From a checkpoint of a small transformer trained on Wikipedia: normalized queries and keys, capped logits.
Each number is 128 + 32 x the weight over its row's rms, rounded and kept within 0 to 255. Layers, rows and columns count from 0. Numbers have three digits each. The size before them is the row's rms in percent of the matrix's.

# up: layer 4 MLP up, 512x128, rms 0.24, rows 157-209, columns 0-127
# down: layer 4 MLP down (transposed), 512x128, rms 0.222, rows 157-208, columns 0-127
up157 102:152149183192118135094145201129122125214146130144138134115165202115144051120111184085093094158118119138110099169115141167136135128141125065136175105161103143125090130086138144090089119116166120135138133169124137151159154136090164147134111110155153167102052202059134123189142094185134118128101096159148129146175160098140104148157109163135110070094144171097120109090163161106066134146126
down157 094:113189100112125105079110120134140177082022119111113085149157109120094150105133061212110192093089116126132160132142105097089125118145171144105131097146118148170109122102116097189160068168125075140159131134174149145089109143112105089133120118098187100120160116144113130092126176125093126091109151180147144159071118141123094103127098083140098131225163162126124134130111146154206145136128
up158 099:105173060120171141107111184095132145081124102108174133123153125095184097143166161111137120179221116170107076146083124126139202092140148115070106162154080157136177088036122118133151164157127120077096152115098134103078120185108146123134146141131105132145096142147157136056111134162154141129091130118082082133149148178076142127086136153123169104099134160140064121123148112151121091161103
down158 099:163135189112128139137116137165082145130124168115087152165106090136169155109176174176124131115138092103129049118181126216135102126154137163137116126144132131094127077192123181164174149074154129092086129093114111168126178142137155149146129130134122125130126095171133110123161104091127146110128124143097181141062083196129118111145083085106109131149122085110133103164085145193187208099194
up159 108:156133167114116131150163102149078141124143138104126075157133076101118135144063146169151125161122095079145107069140176117104167118137151164081146097152168097145101211070102120139118138159142113096088136140086122124122099086123126153173151160137143194119104088165088087099092147094109162139136124164134105143126171126149225162144131118105180135066142083146108136130153092080045164058155
down159 100:147129106147160175178180097107186112149162184138083098125160101127128123143134100120121170132181121076132137136103146087088163155050106131162085142075107101107134085185100125129142076106142114159094111164110074209130148159096124134089156138094152104140149153142159122140141098168148126102126137101159155099116110055102059129104098135128191148103158086126214154047121111158111122095132
up160 077:139174173173140108127102116143139130171078100095178169116136105164111199111150103138177166128154109159132145136112060089116104126076105092100127112082171160045120150129142104107114173071127130100188083182167138179125123099170111118107153193160121133101152123118105119126051148129169107188099171098146167148154122126151114097102108094118160122081169079098150130069131156124128063148152
down160 091:148114196122163118118194105154218157115116147115180153081125115132141121096157144114124128125151108137125104165131123093112096168121098083126108085160099161162089126120123157157149170075182087111161088151153155128087191147177113109067137122148148127187087125207167060103094073116131139068112138143091162136129125094103109130145101157078159149170165104120202114151109137159159131125073
up161 119:124167152141093141119211175130080141118140133162104120071104100130103058120178084113089164135152065114125116162140082109164127121129128139133166208143109149173102154092159131162112166132082167092122102128044144155156161097114071115155155117163126209157062158128124115152081102137126098118143130147152093121188125161191099100131151096132071131105110110144131160156089175111140178119119
down161 100:154164206170095118177091068128122120118087113108152107159169166109107143121139191063139119144145164165140092131131123097083147147066121134114055165130146134171057183192131162079115144130154089050131104144119093120106155197187121132082118150157162132107124129123100130165088178161120125149096100154128135121113203163148095152112127080166146116109130139108121139145112111097176180113100
up162 095:126095159126120122184136138090125111145095140133068114072172188186114104169107154102154151148157098073172153179148087110153133181101151128096109179121072156150128148138124145136121141143135124123096158114116095082166143149163176139095120086126142088113116173204088113146095171178133148183159120169161063110116156145120130135120119151071082165098115116156067125059201107177110160159099
down162 096:160111147088105117115111137122132196112086120098169117182099130161127105058125152122152066195109140083161139156146074109134118140111144166130063144127138120151152149152148128108108104114099160121117136154119150157148101168180143143116175136042115192111095183098108058116094118101146106064094164081122091167078124089151143148147142106172089138164099163084135154072191150082131136131069
up163 096:186088155138110168100169145131081124098134186096144151096132148117116075107179106156128074136146131114126128155168157129174131127164141108111141172095089124154161043112130140111072100185095178092115160169118157102105122113147065089103096168157135100105138124144143173135093133138155121133150118114057054174103099074072136053116160076121138119180118133151115120127110129174169078184150
down163 103:106134148203099099077096138127148121175105141121114109052093144076129171139094089178085120128105191138134149134170127134134126157086183116162116168187138146131153092133077078144160145109145178164069139090110181098112184185097130163124132151143081141134074133103168143083147147082140132188112157147158085167072094133110141111101159115075102166152170120104172159105137114153086109092143
up164 093:158124123121166127098083141086143137184113130119144144095145154137119136105175154131051129135132157122154158145145112115147122153126113152110118186084085141164104149160161091071163140088176143116115065047146141154175191094117104127084125208113217125124149088171144170132114127073119124154098079117136124160169186146193101136153165103123160131065162176123112144132149114131150130073073
down164 086:102143173125083097136118108132118143199128135154104160151141147127180080072104151109137163171186123107150116094162155163106098176133188103209137139150099107166128108140133137084084112143104149114000135151154154132115121158126121154145137070150119095137078131124102194092110142175143117088160139126157119138120184148100094139114148108119163152131222139191116124116137193107139130107108
up165 091:098160148209111130156146209104163068090120149132130131090116101172149128157109132094135103114103182139138137164081128124192168195136123141176098180123157107140065124099179171118109142088121123104100158112086110104096137143102077105159124125132117156138167195171202130116141123135117156143133141140089143139102130104104153191063069122090130187070106080157148126148164147115134108129072
down165 090:152144133175186199140169064149120073192167148090127170176141181118130103101177148124138151057107147138086159170123060092095127165131133114105164085161131146055173143136088138155120133144143121117101098088157131170149114101124181111126156123173154121105127203171158177122116132116120112140114170162154142114180102112134143117144110109142132064159129126113168121220138165162122159099144
up166 103:153145153173198153109085103181195170081043111068131146161163153113138193148131083088073142165119187127104108073131146168187143100119146103093169138166141101128108140129135102082134088156150112125112152148105125086137153121138095129101108115111130105173099153103166165172117079069123126072121062097087126120165132128180106115173128105143098145100138137130088209127105160126099125112139
down166 095:137084102096137121075071130146106113160099107136060113106117124177126165093112148157135137109194128138174042114167062147166183200095147098154113092186101081152119120114101159112109124133160110108180155094136153119088130111144088117126087145116097132166131124104107080115143065138095154090122151122182160102117206121102132138151093198074118127165124188105123129065128119148100109100097
up167 085:131173148165054156109145062090081083142201174125106120165131176084159103078163092117092112130152176115131162176155179132148105117109181124126137145121091178124179125194172103077145154125070115174146151155147154148198094093132108118126100146123135136097089099142157131138145126102126073133121109116118107140179143120160191082139161121111073101076104089120090081095125140151120117100076
down167 093:176114166153127166166146154123106129125123190128100141069140154122128114155136135169196090164157121100134142129144190082131147125137209131134143110214129105165120155081139129187106067179092185116144144080108113105199060175193170098100113121112126121131136083160120100103144147141169157113058118123114069129115130174139168096118100123123137113140110100153116065092149146130153171166106
up168 094:142114139094119119171171141113133128110156083067111148109082146198158123170080120136140105161148132134141117138151158128148107088132136113109082142063129082142103098056096126115130161137139172147111062118146081150124083131137120129178156109173124139099160130135117116130198086138088158083147148138182156119114115118132080120152111147040144076104198215099139148094125116083082069186084
down168 090:127157132091183144083123066117095178130150144124156120085134126112053094118089103099170115133167131126163083121144138118148107184112112051164164150124133139124109081147112058174139167072116094104105137116149107132093165187070115187125065074054124165190183144129110123139145183110140133173130140125120144136109142136116180154149093142182141120132148085102112135153087127185074137098144
up169 128:168120101107098165188134171111143091141087117064138143114138079084194157165167143143162156159162152138112144096129145169158091127110080115134104169128174143081136120064093110113172111143123130098111066096142113134095081096122187155098094157148089162137121087170146072193101182134085138099114106145139144158193155168171135155166175086155168093119141142095100193117145129081145166128115
down169 114:125124186141168129155141101121141131137170141078098070152190123100139117135075096135103149072159071114082129193123110174172141120160118116131117051121073080102144143138145118111152066159128136188208166071170163130098160115109155138125117142126125163089109159131123084124130115131106148094110129124149079135161156155117097050148148131123112083205124202143068138136145147133068105112132
up170 093:129108160071104159099169145114180085103136107152163139182133142166131135134138080196139132104134208138117082151089133131123180133133140094090194126110163039096125173142113174121184129076134130152162155155182158085156089169126125106144134092153140149162226178179147124123145147183099128098121172169113100109147153154164118113104097093118157155111133128120097136131166134083100127189119
down170 095:111124102145158087139094141100119185111067126128118183202122159143172134111128126187120141107151082124073106126143093145147049126123129166197141149116111098151131130195147129146147100136120193079187173114144184124149086189176153117145122140148137126123133136204093143083128111130137127150135090090078156168068103149089205183135106073192142150147110140132125127081155152127124128115128
up171 103:117098152146129132139142135086110154085110166155181117082092129097146084096139137097077114154217082101110158110130116168132165164082093069106080188134163164157175167144165165142095187109133115099138154093162141079151170127132115152100152082133127137096119147102113146107133169108099095168128116139103126084077159104178118080144085095091143125084147130214109112155107119058113111200120
down171 091:146173141128131085127115117181143135112179127116151136118135146089149151077136144137126156044136131161139049144077134170096144098155132124118119140167183137191140104160137144120169107156123181080096091087138110110156122161064142175145090114124106134128120048154143200150151153136118127072183103108167140096100109147151096131125106194102080077186130061087092155146128149147193105125157
up172 097:180141137138156110148140160036138103132071146153118142125085128152137136109096131125132166120204169113081143213149129149122144124153116071088130123096135210072130070135157119131133163101119100117123140155126185113140111179142143131167165121154096122090135100089142141157086123161127157217109130178118164196166158143141131143169143164086105115128160186140089126148101089136072177132183
down172 102:160194100153051104150160079150128123159153147092171147060117117150161213168108119118112138123137101099102147149085112132177180128079104193155138159154156165166100143135189175127140083079114134090113147160129151154070136158138125162142117140144079106167091143079196122100149110137143120085163178149112132126144100090092100116105062118124121107173085079083122126134170139142150078099116
up173 100:112072103088140098116127132048067120154165091101150159147114113113117137209104118111110178114124118093130105078141094115161146114112145145104128136099115107097084127097159121146053171114113119129116139108170182169182172102120114071113119208081190135156137057128169097123130112099115156136127121197126145188169121053107153129157143161100125110091130111093126093144187114147148185133096
down173 100:120082191132168122126161178104127131066133106152140149104091128112046161137107085123102111134121103161108033080148095103122161086163071126139200070154088065140119100152140101105056125134145117079149137067124163132179141152095114112144151140140118139158124135132121175155094151106125148099122132153147102115143124162150221164145136128142109111120117117186129117120135139120171158032163
up174 100:125178087142149172139107148133097029107140129148145168168114194106217086149137067074086125117110102059111112060134055102138129126121147093119097142082157097131081074108141162084139091115158084094116176140145111125126169090144137137133202117121115149086111115102130108156118121124131133146134110180124102136104142126104148138137054099071131076115150152142091090110125157158080154119160
down174 103:134128166087174083059128119124107182057051137136105128128157103104085079058113121148099136124080109163145104109152150185095112106192139069113125063064159135153158101100113106166140187176106117097145139146130187103132136103173107145112113157152174077096072083142107161099118102165153094131125167133115160175142113133141102148170123166165126124163161088094123117171099130092113094140112
up175 099:137134094130132163114090113125187151168137140142149100148076150164102091040140141135121093069123182092103147139179088093148151079092141103133176099102051173147071145101116155149118143133140112114117105153158161164146038105088168050152167138139129134108082103181075128164150120138130095144100119052099141104141121158112145108126071080179143140104168130095102107171159116106114102125105
down175 105:150165150146164089124133116165131138136103105143117125175132082093137136144073097085123122105134085111086171131125169173111194117124062113147139207122139148164099118146129144106107164076127118121113151104180214133097119136184146116152106148184123171147111158156108080134104154092137132105172054207151084164052211149109132131123119099184119119127132138156101131112089120179116184118111
up176 121:168088141116156160154117161116126182113139083148169165149160116104114130066122148114115181084112143132134111107150134111156180166115160064123129167122110054119138151135120086124181100142173186213154134126159144102067138096108109143156141114122124156135156174097134115125196132196118151143076147154110109095163115137121143108151122070121094146044155031162170152158111113133162165136084
down176 113:075134103187133168145126108125141139123133117167145132171098182175152088187148152154135114088087100121135174111125169097060140155124135180130127061144138190055121136167154180068118175132143132152140165078043128110110119057128145177125093129088143076160146154157152123171108124094139185075113111074154096160133110151119112145106139168108174118115153200148107112109100119136109137141154
up177 102:110117098123142140100087144176183148113126117105135100093083178082099108168119142072184089137148150190190144148129137150156130123108045115153152140138129119139129212124107106129065107118074103147148088123154141091145121127089112072116180093161138120181153146117204122102131128109088199147140103129067167150133100115153114087113147188132076159168153127133143079112189112122094141074102
down177 102:100140144090134118155131106091137115123135162146142130077150136167120110182104094166177141183054111123166213115149100148150104130067202136137099159146172163151094170105118122132140110129115157145129118159140094093163090116129159157179128080171069115177138171152098088133154170128122165101088126110114153140173115110122076117148127161100101123163162101152145105197145105141213133048187
up178 102:178146204121155169078110154101132112104135150135100103103123094159156103140099112118105166170165123165094082125158177122115102167131146140101139130113140133148186100082131145121151190121164146094139120066152097099093146139202126136084178083148148095176196136078154115088163120075174174141130169169131148166173098145102122143135180089081150090097087108070107144176170146167097150160148
down178 101:137121163126100128122086173160181106133123151166096118155062133176090154133074136075128114072104173160100098118105120143164152141119104113147159140105090097128103111118088099139141054177137191137157158148095144063130110171185077160123174089135133198131116167125138169154096156147129097117123068102163162187116155099097141097150142144131125090111151188147135144123189151147131053154197
up179 112:108147011196112094088128139115156133117112116117144133097125097100106080127132162127070113157158140087130133109150143131104162087178110142106105152136090137130148176154165177097128117127113136083183108155180171122119097138115150072081142180127138083169125076143141142165106128138114157213164068107160060157172124156192115151116173091076104126108169105141105163170092136146130154136150
down179 110:093125160083111139161127133130177109143079121099149182083116100123119100103083086087159133188144174100154073113135150095115115119160127153136129115136111163107151134119077119108117102121133137133151083137232094184153151133196117116146069075077092137170096150116131136111137161170132173218164061136110158134107109112186141108136103140132144097166076119121091108101152106120187073089088
up180 102:110137157116100093134156124174150115119156133124123061153207165111093157139098125135140097090149128098164083175123080135114133084149079132145055071130097087137132111187144108151091137087111126171162159145172073180059124115157067123144133136121114111112103099115109146111044101135149131157079158121110073147131115123060168123123071168164164091101187105092105147123107093158095079105131
down180 101:144195185157161116129191114135155226079125165173131086128109198105076120127134129129145123183160143130107139120077133106080100114126149113122125125193116093127077120118103151133132076123122106165075049134139112155093187181140135122128123136161156095196162161122101154149112140157100107111108109118180135135137087092115103121166153180129098113128069140137124165127033156142122171100104
up181 090:105153126078141088141137165148147198167138146056140085165148162096133164181145131134078140139134114111130098063176089159171164113132186139164101091083120116116136163164087161148123135134100114126173112158123147118125116097147144076097129139143117153128096109088175059063167153087149090094095120192174157118189157142148149140125170148122080121081166151167092152165127168151115107075065
down181 099:139064104116101082077158107171155091146151102078132167113167132155210070150073136083143129158125123127078122106080102163130164088088151129096133124137112149125150082141119176084132119194123171151105082120153134086121152144142155138191150149150110111180112080093114120150099098101150149063108147127121131058100130112072132111101118136120202131156174135171166124202139106144119064098148
up182 095:154142223154152153148139119124116112124083130135123157155148082074146057101125103116169138168125140090125155139062139145020139088147115098137152168068114107145064120154174130089112066112061123152131142132134139055091129074093118062112110101167124185092159124126133118117135107110122096132132123129101190138108161137135115069137091146124109097104107105120082126100161073129101098078126
down182 095:083144107108149160082098109117114162166125146129175110093100055177172146120176149084173162144141151138146096095097166059162181158157059125090145120156083128218153136199141153068087120139122097142142109124088179176139138107176104126161146129156111129121150136144075076165147106110126117167110134132159130136140118148109145206121075101172085137134091152091100122103131138095161142177158
up183 097:153104143050166101164113161106129128127112117137131094143095131123121111148087135163122133079201198150148106163157127136130116078083118106147168179172136087131063118154092077127076153157112151159205102063150116110115088121148094119072137129114132044087152145101141126163098114148116102197119140094104119117159143191124121151103157148120112152055118075127150182144095098148185143138093
down183 114:162112135141181081116120084160089103112128141145122190163107112120112141175123110138147098114110126128058156118154069122089125111163142110150071082184080127165110112182127147111097123131122129128135147149131109097028119147099100119121148097080140101137097216130153130095203099127146086132149213165122172152094175150144102059141094164130162140122085156131170136125157139104211133110127
up184 113:158097135132167116088187115131146067171153137142090200105135136151090074181135145091173105116083129172155106178099117154084096171106177067144128155230118135094125140102149179123082092118129155134163125189148133172146076116128139138186125139151187134108111150120156119144096149187124127143163081154179133123160149155161120085149090111102138154103162135118148073074081116140083128106131
down184 102:155114111189160161172134110147096120165146131135104126136173162129159113117179110182113159145099130079175088085146164148136103103155151132098165101141181105082130106166132079181153117129132102124079180178105208087133090170102146129103148114122164113086134109140120108097172135139092131146118112117140105120147154114141046168107079111127170153100156083129048102170198109124117135068208
up185 108:083122151121123107075174146086146150125138117128134129101140139147088116099105152070107138158181132090150122183138131186114101177155134130116141226125119123170144172106152140113168202086148203167129073093128168111171155082137112125143117150131131159089095147147095155142108181160139111133145069133129142179104133087164120203127141142114163084056178079150072136165133132164183134129104
down185 078:161138135100074074106092058161101111142084168155125159109135069142141119103107143078091167081150110135096099093125109121068131165077141145169110165183147139142116164149118120071124152175078128105070067103101079092115097141081126137110116131137094160125094155114129177197146164154148093131107135106129136118186128170158052116184096184127121101186169116179109110110104129091124115095138
up186 093:133142152079187134149126185142131198158142158134118119107135096206132178154167123156089151126088123155145149152195138171098124139121161126098157197104077108090094195115047164087084152099124164127080135097183153088127120106170085144173110149167105064105115121107175141119111174109110102043126071147101104132143101136126148113137114137083139133171143146091118115125091142134181132124135
down186 101:156191164166172126099168156084134196180118171155108149083136102139135171147116099198109162149127118084084150108137136121145125130057174129113139084142135125133115104092111154077132115109125150096127125102082135164067102093147131133173125137050119105122083114130109110154161163088141144048185105135157100164109079121102147085117151126098164165199147113141201143174071113092118111094134
up187 105:155120108134193112102152150123149165110113126128100047060133119055128158151086040148136131130163151154154148143185146162073052130097171148092128158134089114146200116114172071132122103130121105108155149111109149079157102092163169161072121178125126097179148076144152113125102068126118093113084152139106152150128175166151123112147118178182136106136153093089146133130142152064126109155134
down187 109:134099114123054126119101157084090147107098065134142147098172173122139223158100126104130136131144157146122113183129146035078104081106162165116120119108115110127140114105153149082056139077158127124148144208086153125145122096137106136127104107095133130174155103094116141154149110159103165134061102160119196117172095165102156108157153057103108134129087132188121111089119172089155151102123
up188 122:154045106135167132148147131116091150079117136127135107119040112175135067107043182170088150153145136115118100092090153151149155156091082138163143145196128115132109147123143075122113110153132186055149076160147130128133195175174132096122125120151182126094079127140117094134148126132100155148136115150088114138163124101146171145115128126079176107197143094132103059094085124136095147156101
down188 113:091116088132113097122145144077125080139089116094157139143103111130134149117096147147199083098088151086106129133160110094174111179098076175146138164135086163169133123131080160127106097172087188129120108175080130128176114125105061122169161132114086152080179133126112049159131165123184168151134098060122131157110114132112118084171147086177086135098134112162147158179186164130124096175094
up189 109:124112211141134191134130143124169147095153088126159100116138129148118057116136091179116119151157105085175078106140140130120177107093178073077114120131146147073161103115143107145085037140125139117154091158089127162150104185102132100134099131087150145109129127141177166132137143146093158104127139131133172134060175122164137218124089134148111097072158107129070149088172130093155128154061
down189 105:139179145087125063163101134173064175161119105117102125095177118140153076116071109116157124141048119119171145113166121149146150165142103153080193123128094170157113109117149161134083144098108110146116125204176100125157090128123154148149122114151155119132136126111069118103160162093162081085171136134161142170130045072148049134140134095110147112134143172124167142147082157134172192159131
up190 099:172142106092078134136145135158094126160180198158140167108152080110165118088109158151119146092104133093128171132122138089110174108100133104102134147141078122158093111103057113160183116114114126125146142135191078122040113134155131145089119110134069118159166138185104170109118136056203133107146087081109102149180156155114141178130138075089114131119115040097136162090094116145173135106119
down190 107:156154163152084090127061152135099109139160140128104172153155143099125142164128156103129147063162151131100093107136090081160154139150173145135099113143144104113162114154072179139086120163110125154117072128073186166118140090077112123134111106138076103172140165136152187131155127116124136079148102109090078071152123118058117118134151150131138249102080122155158072106158114059150095101143
up191 101:109164030144106104106115111192150076107132094079145138122146126135098089098140166116128107097133090157121098077088181084150206128151110125137086159142150125157151121121205114157150167127117111096128158140102179085105117142102100093116155111091072147119083141086168132070139099125095160122128041184165170147155097098140132122114122107167115156146177148096075080132127105134073081149100
down191 098:144135150141123148111185115141087123135100144092159169141148159114153139165083107102154102107166178147116145156108148106182131156094128130135190173142153129063093162080098151088160154120109142119155077144116138197103117136113141089196127196114110177093123118125178126152078173171112174156123074095150141138045108108132178124109167087095129134154036134162145163119188128079120095094116
up192 095:089134152140172173132122159111138132131128154042155160115099127106100102118130175113176103156117135136197154148111140139062107095138103090156160178114129114103124122075109164095154127062136151177095112173096219138185126115192156142120153123184139106073124140226191129145111097115129102095163115118141093134140117124156156175146110126140088116129147144072173127152164195093153166121128
down192 098:085154117126077129112079098144126088098120157146149114134095137073113127110196137163133125131146179119144171130160162100075167097104132135148091168162142109117098184145084169139158186166156140091141129102073147105099110162143117071146156148097136087126141135102031196154095108149116149075112166134148126184104110130169149150149177157158105106109122119088147155065032139125154182091133
up193 101:093136154151169171137138176113148132121149176112117098171153120145108086172127093149150171077169134106149104125207172122168110089103139103121107170148123173060103151122097155091084170065081116146130113136175148047130154126152112106080133106168209117110160110115138086155167083134126112090106050147159128150152166125083140085113166146168158164161118164151140145099099130106064115088142
down193 102:125099104193154120164092137095127170139120135110103147135121083163160063199065086165117173096070146119113129096155165123116113134129173177134173118115078106148052095117076097109144071116155084143115153134082149092159081128135096117155206099075095143152107127048096141126146102135132132184209114094122099146119120088081158173118150137126147132165099101131169141124100142124149114154162
up194 093:178166097143171089167120135128086126097099131173053190131122151102127096139115085108143117144139158102088159116074115103109132094120136139119069093074160143140145101153230133132158114152136103136138175114122117141128096071198141112158188195147123192167137099128117078115138107118183114179147139154068090116069118127144122145148105089146124113075163096111089098114128086120128170144068
down194 092:048104165154071168136145097133103133155121148065140119110206101104178125116156136162178152168129106129125087167131094120141154144158094113143153090109122150105155180125089179209095171157095103093112104140097125151079154116056111082119139108126148137106134188147156144120086128115101107099134164107154083138195051119105110098078092141094065133139128161098142109157158176104113088159140
up195 108:117099093129159079118108161127078047144157134084114108179152079091154119132129083078110108106141078165137152145119052114160190105168156149157090139126100136135124144062123163061080156151107133142091126132116136143128147135130185093140214136158091133131126099213158099094119116121162081169142083151105110130175119123148139111153126095144124108126168156150115087136109085065133212114111
down195 106:182115093085141107117089124134128136135050091160096096078087110150151097136125069085119122148082157129177196129079177155114091134147124104176187092146152225118115092086142193115114106113150112108176107126132083124117118134141117126091071107143104117133189119099126141173080138106124130144200126080164135118103103088119136107110142075153088097158099083116125154104167096090169173117156
up196 107:154091091084176146114093199127129153112127169122168096072177113073049115123140138126144150166098104055176100136173151081147161136110192148117118161118127197152137175135143118109175193136131154125087118143102102118117117172112109133107161142171091149111132081153135098141077153116127084147121095131149107185100160163100146146132102141063190110140115074143145125063132100177150093095089
down196 100:167132090137098106165159170153120156149094080120158091156155104098140093123144154120149156096146170189084137146042128085122136127086167211104184094131107154130177177131078172139100137192150124077128114146127146128071191114122150181121149187097150177128142118121072087099146081181136099116131156115082127159094129143125140155099109137106124166178116151187133110094173093080118128112102
up197 099:171101176133087128152111180106136133137036125148107082198100147209135101149098140149129136075166173142120149164147145122151076142074095113147174139094111175105120182135123162095084148163117098137176171109137100119135131072133087107099168105171193106163150095141121101154139104132158132111125145163091089143174118129125167173137139209117126096141131193094106111126148090099141076162080
down197 102:108054137183104191111156200098109104151138113132136085138170127129161138112069102156146136136154136093109115138084147084165136163138111119156163143190113163127157066158137143129133105101122108121115088138113113081108096209076093130168077067152125093131165120086159159108130124075110143104172192108099112140122085164129189180072086089093155147157111142186109165116107105166171132111141
up198 094:079134127085166116084153195069106125174202146071132126149139123140137087134128171184156112145192109141151105200152133182145128093116145089140088217112106081137119099116171153122134138087097115152119143108100057108104103114129173145090140101108106104099124083139164113109145180185116098070149099137132154146133114128101109183093148098098155117142123196141116168127098153092095148160069
down198 099:118134157147133127110110088175084162134056107060112133159097177146145126193164155124151161088119102109152108085149146081133118108165163082090159068145117138137174121144144108166118169142152081128090131113121137150184103175075129139144124124141171083172180105116148146149174159090141204173118103066161163059108157126186130125143106129138099133088166151111148143105121107123084158213104
up199 083:061135133113157097111157135174128133118086138103162129133125136144102138126075143074148128144154117138076086141069124119152134112100173076090134103087100080115103086123116178150121129088146071199091172190146144064099123168170159081115168163123161167138107144110165089141087093124132147107143157138142166157117141152160121186043120154063109127118213176127093119095113071119120124104150
down199 081:204153144121068139138110127152115082134119136153138096100122102066106138158102137052136136056145137175124112161160122145118124168105159133156104119073153057099159151137092192148154109151115115161184109094094106133146130128154142165146115142181133144154130130135092155123121190142093141128171141129107185142189066110115149071148162140129153127089116165146062131059198082111060132096151
up200 099:091107191112141108121190124145120129084091119155088165105159123098188131072114152150131165139125109144108136133101095109083154170133100083072195169056108161199061166157121159163135154205129122121110136114097132060113130176135079136132108103193107082131098126165129105114089174133135145125117084131147138165201138085157117098092171170129134151118129081130095138155107117069144109110125
down200 093:157060077122157099089193109145111126098083115159124086102140119051111121140148139146150181150165203109126138128141148171106074145112136055169090104111140143116131122086083119150143078104127103146116100088195120124147097074146104151098080070095117157142160137088073162107141142137101088117163228082131152140144118123141117187138106101142097125146174123141150096135115097087100142092178
up201 178:154132139135120145170157137151162094164123114153146098150132108135143116142199118130117108160145153141180088195140111106156126168152092100139157140117084067111139167108111100141120088073119159106115130145085174114065116143139106102088125150117116118153131091061068178068096118068098157139138123170110079125182107111089077131105135122124148026119110087159119069129127132122098103230079
down201 099:097166135124115118164125131126123173115096102141131108140113128160181182140127105089114144070090146153113128063141120130098128128138108116173086182119127121066137106076150137132124091104140158110067095137093147154116088131069161141128135150124105156066086084109033137136127090159135100121143141151108103142098156143187002103057160111084136146130072150158155077088148163138150109170156
up202 125:169138123141153166128107170094130122136126094105080138182129147115127151178128109175146085166168104128167149222115130174129123128154092190167127173158168089086086157152180137122095192162163165095116149164120138146076130116110139107163150113166143183189138099097154144081081124158178101126100188132115097086134169163099150181132182077124134134071164107115103177088126145154097157118130
down202 109:162176142100171143077166083126125098135113148140170126096111150099174131214128127079116118111144157130115139107142202134124120114121152155077118167124158130138129137165119082176069082173127159111052135107151113093121132192103125149120155182162160110108147140184093124153101145186157201077181091147154114080113098086145130122164105168065169144149157119102133172160118104109107167185151
up203 114:117068075165156105173170120159188110128126150127221107181129079078112145129084088087103153131152166076135205172065151074114159082114083114106101104112116129090082170171140167117169082146132103115080138121120136135102141154147136082119124101106086110168090133159116153093083112116112114098112088141066129099107152152110136121146098122115123110119160063089093154143135151160121203141131
down203 111:097153145057104111153107173136167098119089126177152161161064133115195210160111186115119126121160166117138057147110145107136101102105102126101073139134113156117098133079137123127145061134104156087105127121051139190148133163132115116164100154139121162132082166097173138108153143065099195113126104066172143121147060117177135151151191094112135103092082156124139113120095113101134123128127
up204 096:094128154126196128156093197181138143179137150105107183087178150131105134133112120096103168159083111128133173106137133120135182114178104150132128172136122099116123088087077086115097133124124172191071088124144173095150112150142151109148066130144197158108091162135130102145096124114065104165096048120049053109128102085113152066154130131111112124176119095138103159118158130110102145153150
down204 105:159139087105162118154146122142127202123121118103104155121057168133171159153069117174135150151187070157093095180104093122159180139109122124151114125128129159166126177148066138131113134099199124175100148125145190171124079123137113075120104107058119158143142188177083086107164084097120109133120147120117100145135129136041201112120121092096101120123100182140144127154117119182164108153152
up205 103:090110119142168187176143111060139146123132190164113146095089122088105141156126168134113141114097087127128113123129102112115088120137151158155104102107126093178115165193075112110130149082091102154058088145112101127104093097159109150176116079192034173098133156174086120096128122113098109080145087140171158104205100126151149106128154128084128169133139101147104176098149080116100151130060
down205 110:142195171116167113109154123134152167158136154140106072127191088077140147104146178145111178106147084126072122105115146181103124093141169118185138130132123156086116095142105114191213135104170147135111144086134143157188135136106125110105152119159119143176085129139128101068188150130093055131112126157125046099130112113113097173138140133148100187144130150211108120161098100170118095083115
up206 118:161154124151144087136141151077144072144139120134129149089172103112129127164127146026088130155189072142164167142127126123111159125112166103097081133154048145153129172094136137109097163153156158104152163124067108133116113178147127081117163154158118087113093030120149093088082191130087141132111096173136121108153113155153080165104081123146122157127148128136108049158097163179118170122128
down206 103:091098124120164073095163073137129156119126126170094084146131112117118114102126107192141142160104109144143154053102145138161187104131112165131116163101109136152075114134161143137098144153140202156091119169089137078169092109138058159130108214137086144170140137107110077157117149119161166120164214070146173139135119050122105150115152132075091129097090106114116091078160143132084157138153
up207 098:061092150156121132114134130117145094122111112120115129115176140133108114169151127168090105065108095105082065128076151129088107160125147150122119082173112147104095156147128104155114094219165214059115114164104178161081104122166123116167133113110163088145110146117165101064108119117178120107135085171138132132158180177109150164091070167140104149183145077144065159103100115132129078149143
down207 106:091098167118120074159148135162103090167125107141077165134145103209140115148148125116131169065144103154191091108164161141128138190184158125190096163126097108151113158186089166134062172059119126073124106107094163132135123164120191150153149149162105086127103101160173149145107091161139114141102145097164111132168155119170137051127165137167089144118142066187126112137121138134128150114090
up208 103:151089067141109093077162098169102107140098135058073126147192092122097138174164089166125144081101125139119131109165119096064096105133157103122147134168108134148105089076128129147077146122142092139109131084111107089168137141148147093101182149160150056179075134151045131081085157141099093091088068117136105094124113134117197136110094146171141127091148101118070118111144103143087140149163
down208 101:137112177090120089114161127113137094201115160130094153117149123163141133169137112176112114136189158153174159137130144174162123133185160114192172114166129161158121086160168157154138070118147173120139093174113142137162136168073132100072093121096129132101146152126161161105195116171146162107153176115079112130156087061134146127193053164142105125189068105129156165138178106121114115102166
up209 097:143131152167095130101137124170118108173127172156088198153076138137106106111171132150146161093154126082085075093156189163146178164084081169135085153099117141129185162154180133092060130152066149168117153159135125073142141125147150110153141137132116068091120113106141120133075097072123123099214119144092105102167125108146111088154144150092150143083163146168101090160120096060137136123174